Each number is 128 + 32 x the weight over its row's rms, rounded and kept within 0 to 255. Layers, rows and columns count from 0. Numbers have three digits each. The size before them is the row's rms in percent of the matrix's.

# layer 3 attention output, 704x704, rms 0.22, rows 667-703, columns 176-351
087:055138081146094224089095191145077140116158134154130102150107159112176131086122124103209125194082139116111098132127131140151144130122129092087143112109133098099150091114055132112169129176129115206160134131149133114082113156111129122122097156118120112178147092096148149133139128096122114109164092176100095118129132161157137104158141131149095156196113122098191120125091142177140114196146165181096174109147136135154146178106093161115070099137141148171094110202155113109137131150175165123140152132096155112123143178179098132160193162
095:094147193173134148157096111094189158095087146190173137142106156100108189091197159150095140156117139199122149104134097121111134091122149131112128110135114138129108136112163135116078100048116108131166139136133130126124148165093161131108111107129125079149164178109080161107146142123121108034134194079100152161119144141091123087118104158072156141092119166127143136126146081108124170138139146089127125107130072128150071098114131165098108115126149144178081093103086144039091044094069075112052091166128115118110130162122153143124144126
100:097140088112157194131144205152189127104053130136085142101114139111113107147131149108084119118155133202115108174073148170169145057115165147090043151119127124156119169139116159114118147144124110073114184103133162064132126152148122154099141128119124143152146124106048120118118133131129120118087159114163131131110061069123108153120140096158120121148091152134099125131178121116100168113165119124169130107083111145081118128138077156134132108072090131116070127163143136105118152174122084061158197138080138088108128082087160157141138116
115:140145113096151105143173161136094107134120127186145135120115139161156142141134162145192099138138115099132094128175119157096130140165149114102113092130128217125128167123115111116227148153149087158166123148092135096128132066094101131176114112126113120130123136127112140103152110181125129108070148149138087115138102155063152085178204130102108161157179091125206120131149105156091102141103165179119173125121128121099090132171127127170147135131092134116126139141143115128090117130158122069132111114177124084175128124138063148142104148
105:116139167082127092188218080140087134171082216123107120114142133142135154121127191137098148085109131100114115131105139173087106112141159103120097112130099089085161154100105146121136125092118074136138120139130120124113160147151135102112121129162090049155166056058119153158085126144147145121135093153154121150149087098151118150136071202140133186108130114129112211161059134164168120120125161134157096093169094130086060107114123152123080092171136157138146100171090162115146121144083082130162178102108136124105175112072125167178133098
098:130113135066113107138104134138181068134059114162129134142096184186126130089082149124079158105095082179160129103084147111143146092120131163159142109143123108094160065117086114156123155173102095044154120090138144057137098191130139129101094098082142119143114171073152118105141143125098192128121137114151128191109118164082123201103129121146111068166126134158058112112131101121117128160175102169094177106095146116119130098187120137077136124097094097111132076159165138124154134083116100095154112089145156092070165107134132135132121140
104:108075174145136103206144154114088062163168122157138167105069122128100069122159143096148154134106117124160186149181148166116083147130102148102134144153136100154138086134193133101073148119152185124092136109093129115148062056138150062135177137163129102116129054163159144129138141111123151151085170109134140104145103170157133148104108126132057154098140039115141179141171155149137152068093107175086113093130134096134130158134132142116145134098096142118126052151096124124142101090069170138143096131118150173125133087201195077134130147
105:166145111070180045164166085103185132157131152141065138137142068083082186102099094125107139164082111062122110156148143126144099111120121140135170136081117097115131095172131135141130078115123086103102139170146169109113095152115140162116072144155141122097155173139120154142109140079101102136112192145181109120102145118142119100143110141134124149124143096109114146109127145131179083128179122139126125169061084077138168154121128105145120124070107126114157139128106132115142106110135155149175128141161140148120173185158129135164150073
104:149108129180136111140128209119138123135157141136130129178138177154087102108160109104119148112098119082110103126176126121141142147181150136110126147130120164089188127155134159129119135111127062133138147079160124117122127094153098136163095146116116105099132136129154156121144130096113125092127128150153115115096166088083124140159188151086109181150120086126128100111143157191128149109093079152132158117095154147046144127179164128106161135126110082148119127113136160163169159159100144140081123132133071161113122132099143102115141091
096:076170121163129150174156149113164170099122108048108125135147118109106101098136158140135101114115074130128130116150173095117108148143134128154178138085091151122110167100125118129138115109117180039145169099164110120092149132163133135178204190140129149110060125124133124122102146150129152167131076133163070123148128064159168121108111145144131087112074108160120121127126075138091137144093152063111111097104094150090057140099181087145183084129084119122120168157131146097161109117151166160098049199184136220161140148119169126154093207
099:037113063138136174104117160185126075117209174122158172143128127137145146162089130099104151086134120162159105126094110188185154140072179104147163124157117138130141079055129134098114154098093124127117164114108103057131117129108081146104083043110141150133146166083114152161168155138102152089130163137147121144133155140105137151151107130137110103056169160123154048094129140131083179153110069131114124073120138159149106125085124139123092047132070088048154096146078173125121111145159132146142132128123195130125124096141064113143134094
102:130094109065115164108088155108122195122145155187151087127087145071118110164120084171120152107117116130125110100128141133119123128111153147065141153106110133175111111182121149094133096152133122182116126093156162091109166181125088127126107123119126121108123135126137104104126089127103080118119163159149117116109120098065135138169149136164110127118152137145128093118140132093118113147123126171130096079163130152110147178143169111162099111131121157133145162128176061125126146104109126104132104146121151055102138126121132122160124054
099:097133131147148067106210172080181159122122051125099122076111108095118127095126103130149089184119108134104141081116134177119134133109105100157117127132081107132115090116125103121097127148166109145108071161123083143123059111094145144150128084076094110107150115124136126079146179075169118099068158153120113122195104148104147140131151064116195139097142135117215141137153114076092165106119185093125158142104103146136103129163142144117151116165113100141094104101145153149138135106181110113080121101158131135141117094122115136076160101
098:112064121156087131126154098117247178148150131163096119123090079163075168135143132091118125153094126084112112083184077113130138150090070163131116127049143132177155135132124139081165156142170166065146178092080111147123141152061130151139148129141189145101093148090120105056140121147116142145206148111131173185140083144168137148148146113137165143117086147118120067124135093064145147113145102113186137113126127119147132152166125157124055158161150077142074101077081134129167137151135161114107157118156121143049117157130092134150108113
089:092097110140113057172132079125131180113105154096143168138157090113138121137118171132082122144148124112101121135105134155112129063149111174124162142203175103054114166156145164149130129152144148152053101161087093134084150138084092143190153107103147108108113107107139123174143115102154129166110057175141113094174110151087112116142127176135164130156128094105111141135138109095095180151083152155116122122117085156126103152117150155138085108173155120190155064063081185176115120070183122164134107114094141137148133153127118119119203073
113:168112158174091116102170111068116164140090154145092144088171091110151126102135164162075180115165112133114185118082141160150136126094190171209152107159214086123136118100158117135188137132096151146049174134099140164080087158155189097154133138145106148159095147155153162142133099162096152116164093115162187128113089123142072107182070084158174125140141151162113137164147125131125118097079093161111130200159109156167126105102148098104122098163130087114123186080135181141127117095130097147118143127174184169187122148077123086188085166
087:111098137124069121130078101149120142122172080195106080161126176146182107114119114129150170115135108153135138182123107142121152078146174087136064158114130091132139090096117105111103136177141155155138125138143131124104085119104110104094118081121149105088134134122161134141116120105135157078117140083148141136145109146152115112105138121120080176120127115093096105132113195116107127108122054141129092127150123182156113114113158190160096176101094111046187111127088090116095156074096120136162154114144126097178178139194071110090186232
093:199099094125090205108185097165136122129161103129138118099099159113138138138183126140099129117123102105087129133152163154136081133045124083146087084133088133146125097106151110122140109151128147098168086120116153083138150138139102110144140146084066140065087080119092114098110161116112175114207110157085133222238152113173167158112160146118154128117120116098173132104119128142121113166127157137140170142119101140162139155079130138078066097129109128170159109144147179174142131169151162188109157155142146177097168130101144120105138163
089:180130086146163152148178139080162077190098076182133146141111194168139114080131131122095109131160147071122111126110059123120133152122173095165129091154138147117130142113131103123167178159157089175141153166155149120122043127137185123113117131110100099148135160118147166098119097007144102131139158157162096143126154114131123105120161143120172137110120105119115141083104127134116129097151126105118181101123116101119100145171157137090140090132086080133112135130076115152191133144193123164116160134132051105124135096107147119165178115
087:109173102131130144172135130088192090104113119141120142111133137166129114086113129118116126083179108149127120134145103182148087127171156115110131068106102127090138108139154157115174120127129104091062115095084146097130124123087091114143089153168149084158092101144082153120133149138126091095092072093077130138125165165099062101118126139106155175138134118149115171141071107181118095126125091137075183055206137087101161129138114071156173135103112120097235154139131094071131098124173134099128151082164165134123143132085162156160142158
105:147105093128133108189118125098159098071206095115090111104127122098188154161159089147101143115129119173124158080148137134169181102121142136188115098131143141149133166063092132118135095114137155091093126109107104099145100130111152072123171085100138122143122113144054141055126109118111097137155132128144114101092100089151042097107136115096169124109135132121109164119123124155132110208093099096143093134125138133116136149177143163152096122174136104151099156159107190116091111144099128146096137133186119143130089160066094092181137119
106:157058185100147145143155150110133128149086171090167184106084092131098081133103109134148170067100140180128138145150155155079096126148087137148171100138126180152094129181143104144137105083133131131158116145149131190139103183141210153116142103131165092112126169134184111115144152122158082059149120086214152106143102123179112176100106134089145122100086129125134091115114157116120113139116103098118129100126154080138172141119079125130107074160128141103121117165157106090156100106123090153097145116092130124140106193087159144091183195
104:130121229107176094100137174084232160185161116069081092085121161138150137118160154109114058082137142125119114136161145097180097141121090147166142155157162102182150117141070144109138184105112112109129070146108167185103138177144149109113145117131133132119140129074115111142128171128106072132104109125149157107141099180083133133114073102186177129125137129179141117103170159157155125104098104132147188131180111068102157098095165112154088133163110137073129111195150145144121130083125136100112123086135102093162108123164087089187147168
105:093089122143069151126099066148088088120089174116136112111134126132115080166154159095192155138150135129118150099047106149154141097148065098117099144126106137151145136131141136089142201168062082109071145134095118049114067116096101112080154068141128136107116105130109127039122121139123124103101121107165091147130116132143099173140094110144144119122161117181108179072144148184113165134144112131107149116115117086112172111073105152108128152147137187107138108147128149066128110116112127170178129121145160120134163171084149124100145083
094:199144158118049096128084096111146144069132145172141102133140075083128086151136161093108184208083132144107148124146130166115084141136108125131153113142167151124151175099124136095145096123098176104143186098075083168144168103117150109145134144144131129148124125110090117131116148158117113108124165163201037121200140138185157123129137157135122179161137137166150150160105109158127148119120197143128122106127055098132126136121127141068082144130152104155020064204154078118072054064118130138187216173218115167097184065128055121115091158
100:131129106158083091114189158068113152089174152118116176094126143104171128149115094097111138123073143076175112163120141134123158180137148138118185180185111101099111143128046118107087108100175131146114130120128252076105122142099140120158104168108172121138129108184097101137077132133028136131151109086129142111124126087171132119155154117143129123133092072152139169095198163097103116118119128108100148119156090078144146100161143146144120133121141096134113173123123145135125153128163123130105162129167153131104174083045143097090129151
096:110159109079056066134095114182169106080163149127106110144166105157129157141153127125109118134121127127137151131120125116189117100104068110170197129107169141098164181134089150128152149113124127181117093138157133160090115135148170113126050122145167130112092129168143146184102153185129152145117140097198112100116137147193127121141158122102184134135140156107126106120089088171135156076148123132124109090103110212137123092098107141162165130126105144101135165104090097141181146176175124143084146157105086120209181073138130159172144121
084:131101118134118110091161187138153125117149126139132146139125152071131166189156127193105129119098141189095069163112128178166053086094110126116151130132172113092182086120143120096108118155165150111096128163092162151127134096118120115122142054108079164181037078110115147109113165142123111167153147111102110094128039147164159099160106120144117101165121152092134113127114180115167178115126086105117108176116142091151165155137116214114156120158107163129077076159065094097133125186157113117159101101123122155126150163110151146164144125
101:159180144158095147094081080149058099096136138170109121148159138146106127109146164101116146147139130143108131144110115146155145124117146103113129125131152105151120098066113111113120141184168134109180175152128125105156113116182092140088128082187168093111132128106170067141136111118152124155154112089172162104100107068083103110133141114151149125133117105129122145121151128123068142144119136187145062150141117101113113157142063162117100097147112076116142126156178113097133167147040125130156080158123112110124126112148116099127160156
107:128069065122163057096141164158093114184174139111078119101130182082157136186183128105086115124129097088190112194112133104104092099152180179132118127114123118098092147053128122149128136109171120129131113102167144133107146140125148163134127058125135140158128181141135097091120135154135153167119135129133128054139096121111103137146137166144110163136124084127125156128111140129112109141098096142101126148091118132149154129097093117063139125117057114133154146189101120116098131151143070142183132185116122106118112127145156157043097126
101:055139109240122110112113179169161179185177121118059112115091176121114094101147057146072126144162126137114103151109123146162141108123135081152190183160108129093069131139163170125070153175163157152060118122149067152110094147143111161124109164121128111114117099121153101085102108044089168110123137146096071126170152078148100126132142090109116108123113119144110154091108127112121153116103117118128133101139137075123125133113110118165117073103188104147129133173119135118107153169092087139093171079165099120154082128176131109170128132
113:160154093096141188111122149112070113138093088165144152140132141157161116094130142117168106131116138087138137168112091137108125135094140070136120098129172126119100112108122129124092123081159146153090165158097103107102121118137123130134127151116117202131147085155100149162145157129140188155121101166148118133087120141112174156123156128122119099089087140179150064206138138078064160129160145100125176124154110149166132109116118196130160168094138161110112128077170121136130136100082156093143141126167105129127097124117104074139127141
102:171089096157170079133177121161138201129103102146174157111106107133171091135105120159123139091163050109098131157175123116137160172105130114137093168126106150086119125110144090187098173083133169203170147151132141152093151125160101139147142159134152131186093115153123056147109088120147140157144128166112128136121087161128101110133132123141121105136179115120078140123153158128116151095119145097113081194115206101119083110122135138165126071105168162107152127086142162157148126118104091116102198115116127098155172150112136099147137081
113:139164163177119135095102109125163116129115134163126142125149114141200107151103116090110114132109115129147129090152100160163128109226116076145156161110180152180087110114084121107173118124192142146169190151126147131077113073078146182128122144137094110130131140138084175124090162132124083060098134051157155118183105162109091071088119151126155131099101084147087136187149131129234161105131147154150096087152105131118126141126102178161218124152146117082122151126095130150142130141160097075128098097073163055151083151066125133082132064
095:168098100125128115010121145089136079108096177144095097073110115131070104213060158141146187114154141145118155145139090083125107141119062139138124156200156154143159092172145141139112092114085087119110143144154199140112096184138143110090102136069115070052148164092093149113147115134144143205136172067155130177068147156128137102145089139103141153116117178140081115097072135063166132135046110117135120125176134151139132140128118174119119099142147189096137099126143103165092133177155154101143085153106081206116187132125146164115081139
090:194112102108082078104131192158135159135069108169165168149097134124101117101186039080097120129143108155158113082154094095116068169141105092113105157160105121154108131107186088152076134157149083088140208164091171164151090137165103218117166121133152143112154050183139132126075135172158141100135112088114116132095100128119090168205115110136122155134098113126104112091142112186180135094185138127101093160154174122122133133115134084144145140128068152181101106077084142095112124157139063084099159115143143153108158137151069151149100137
094:145145142110138183105123112182101180092115065124108129176119156113131106167145142157142132101171140193146145141115113136145163155107154152130140087125173124064099172057064077118165099143136134187123142105130099128147125118125110087104082129137145088137171135076148170117133169126114142098142194180109137127090113119125136138171097157151086108129106150159108092129177090044129148092114165139138186144114103082065114105122132119145129106192129132176111110134061177127138135089112125121112121111067113110189111116122087157077083197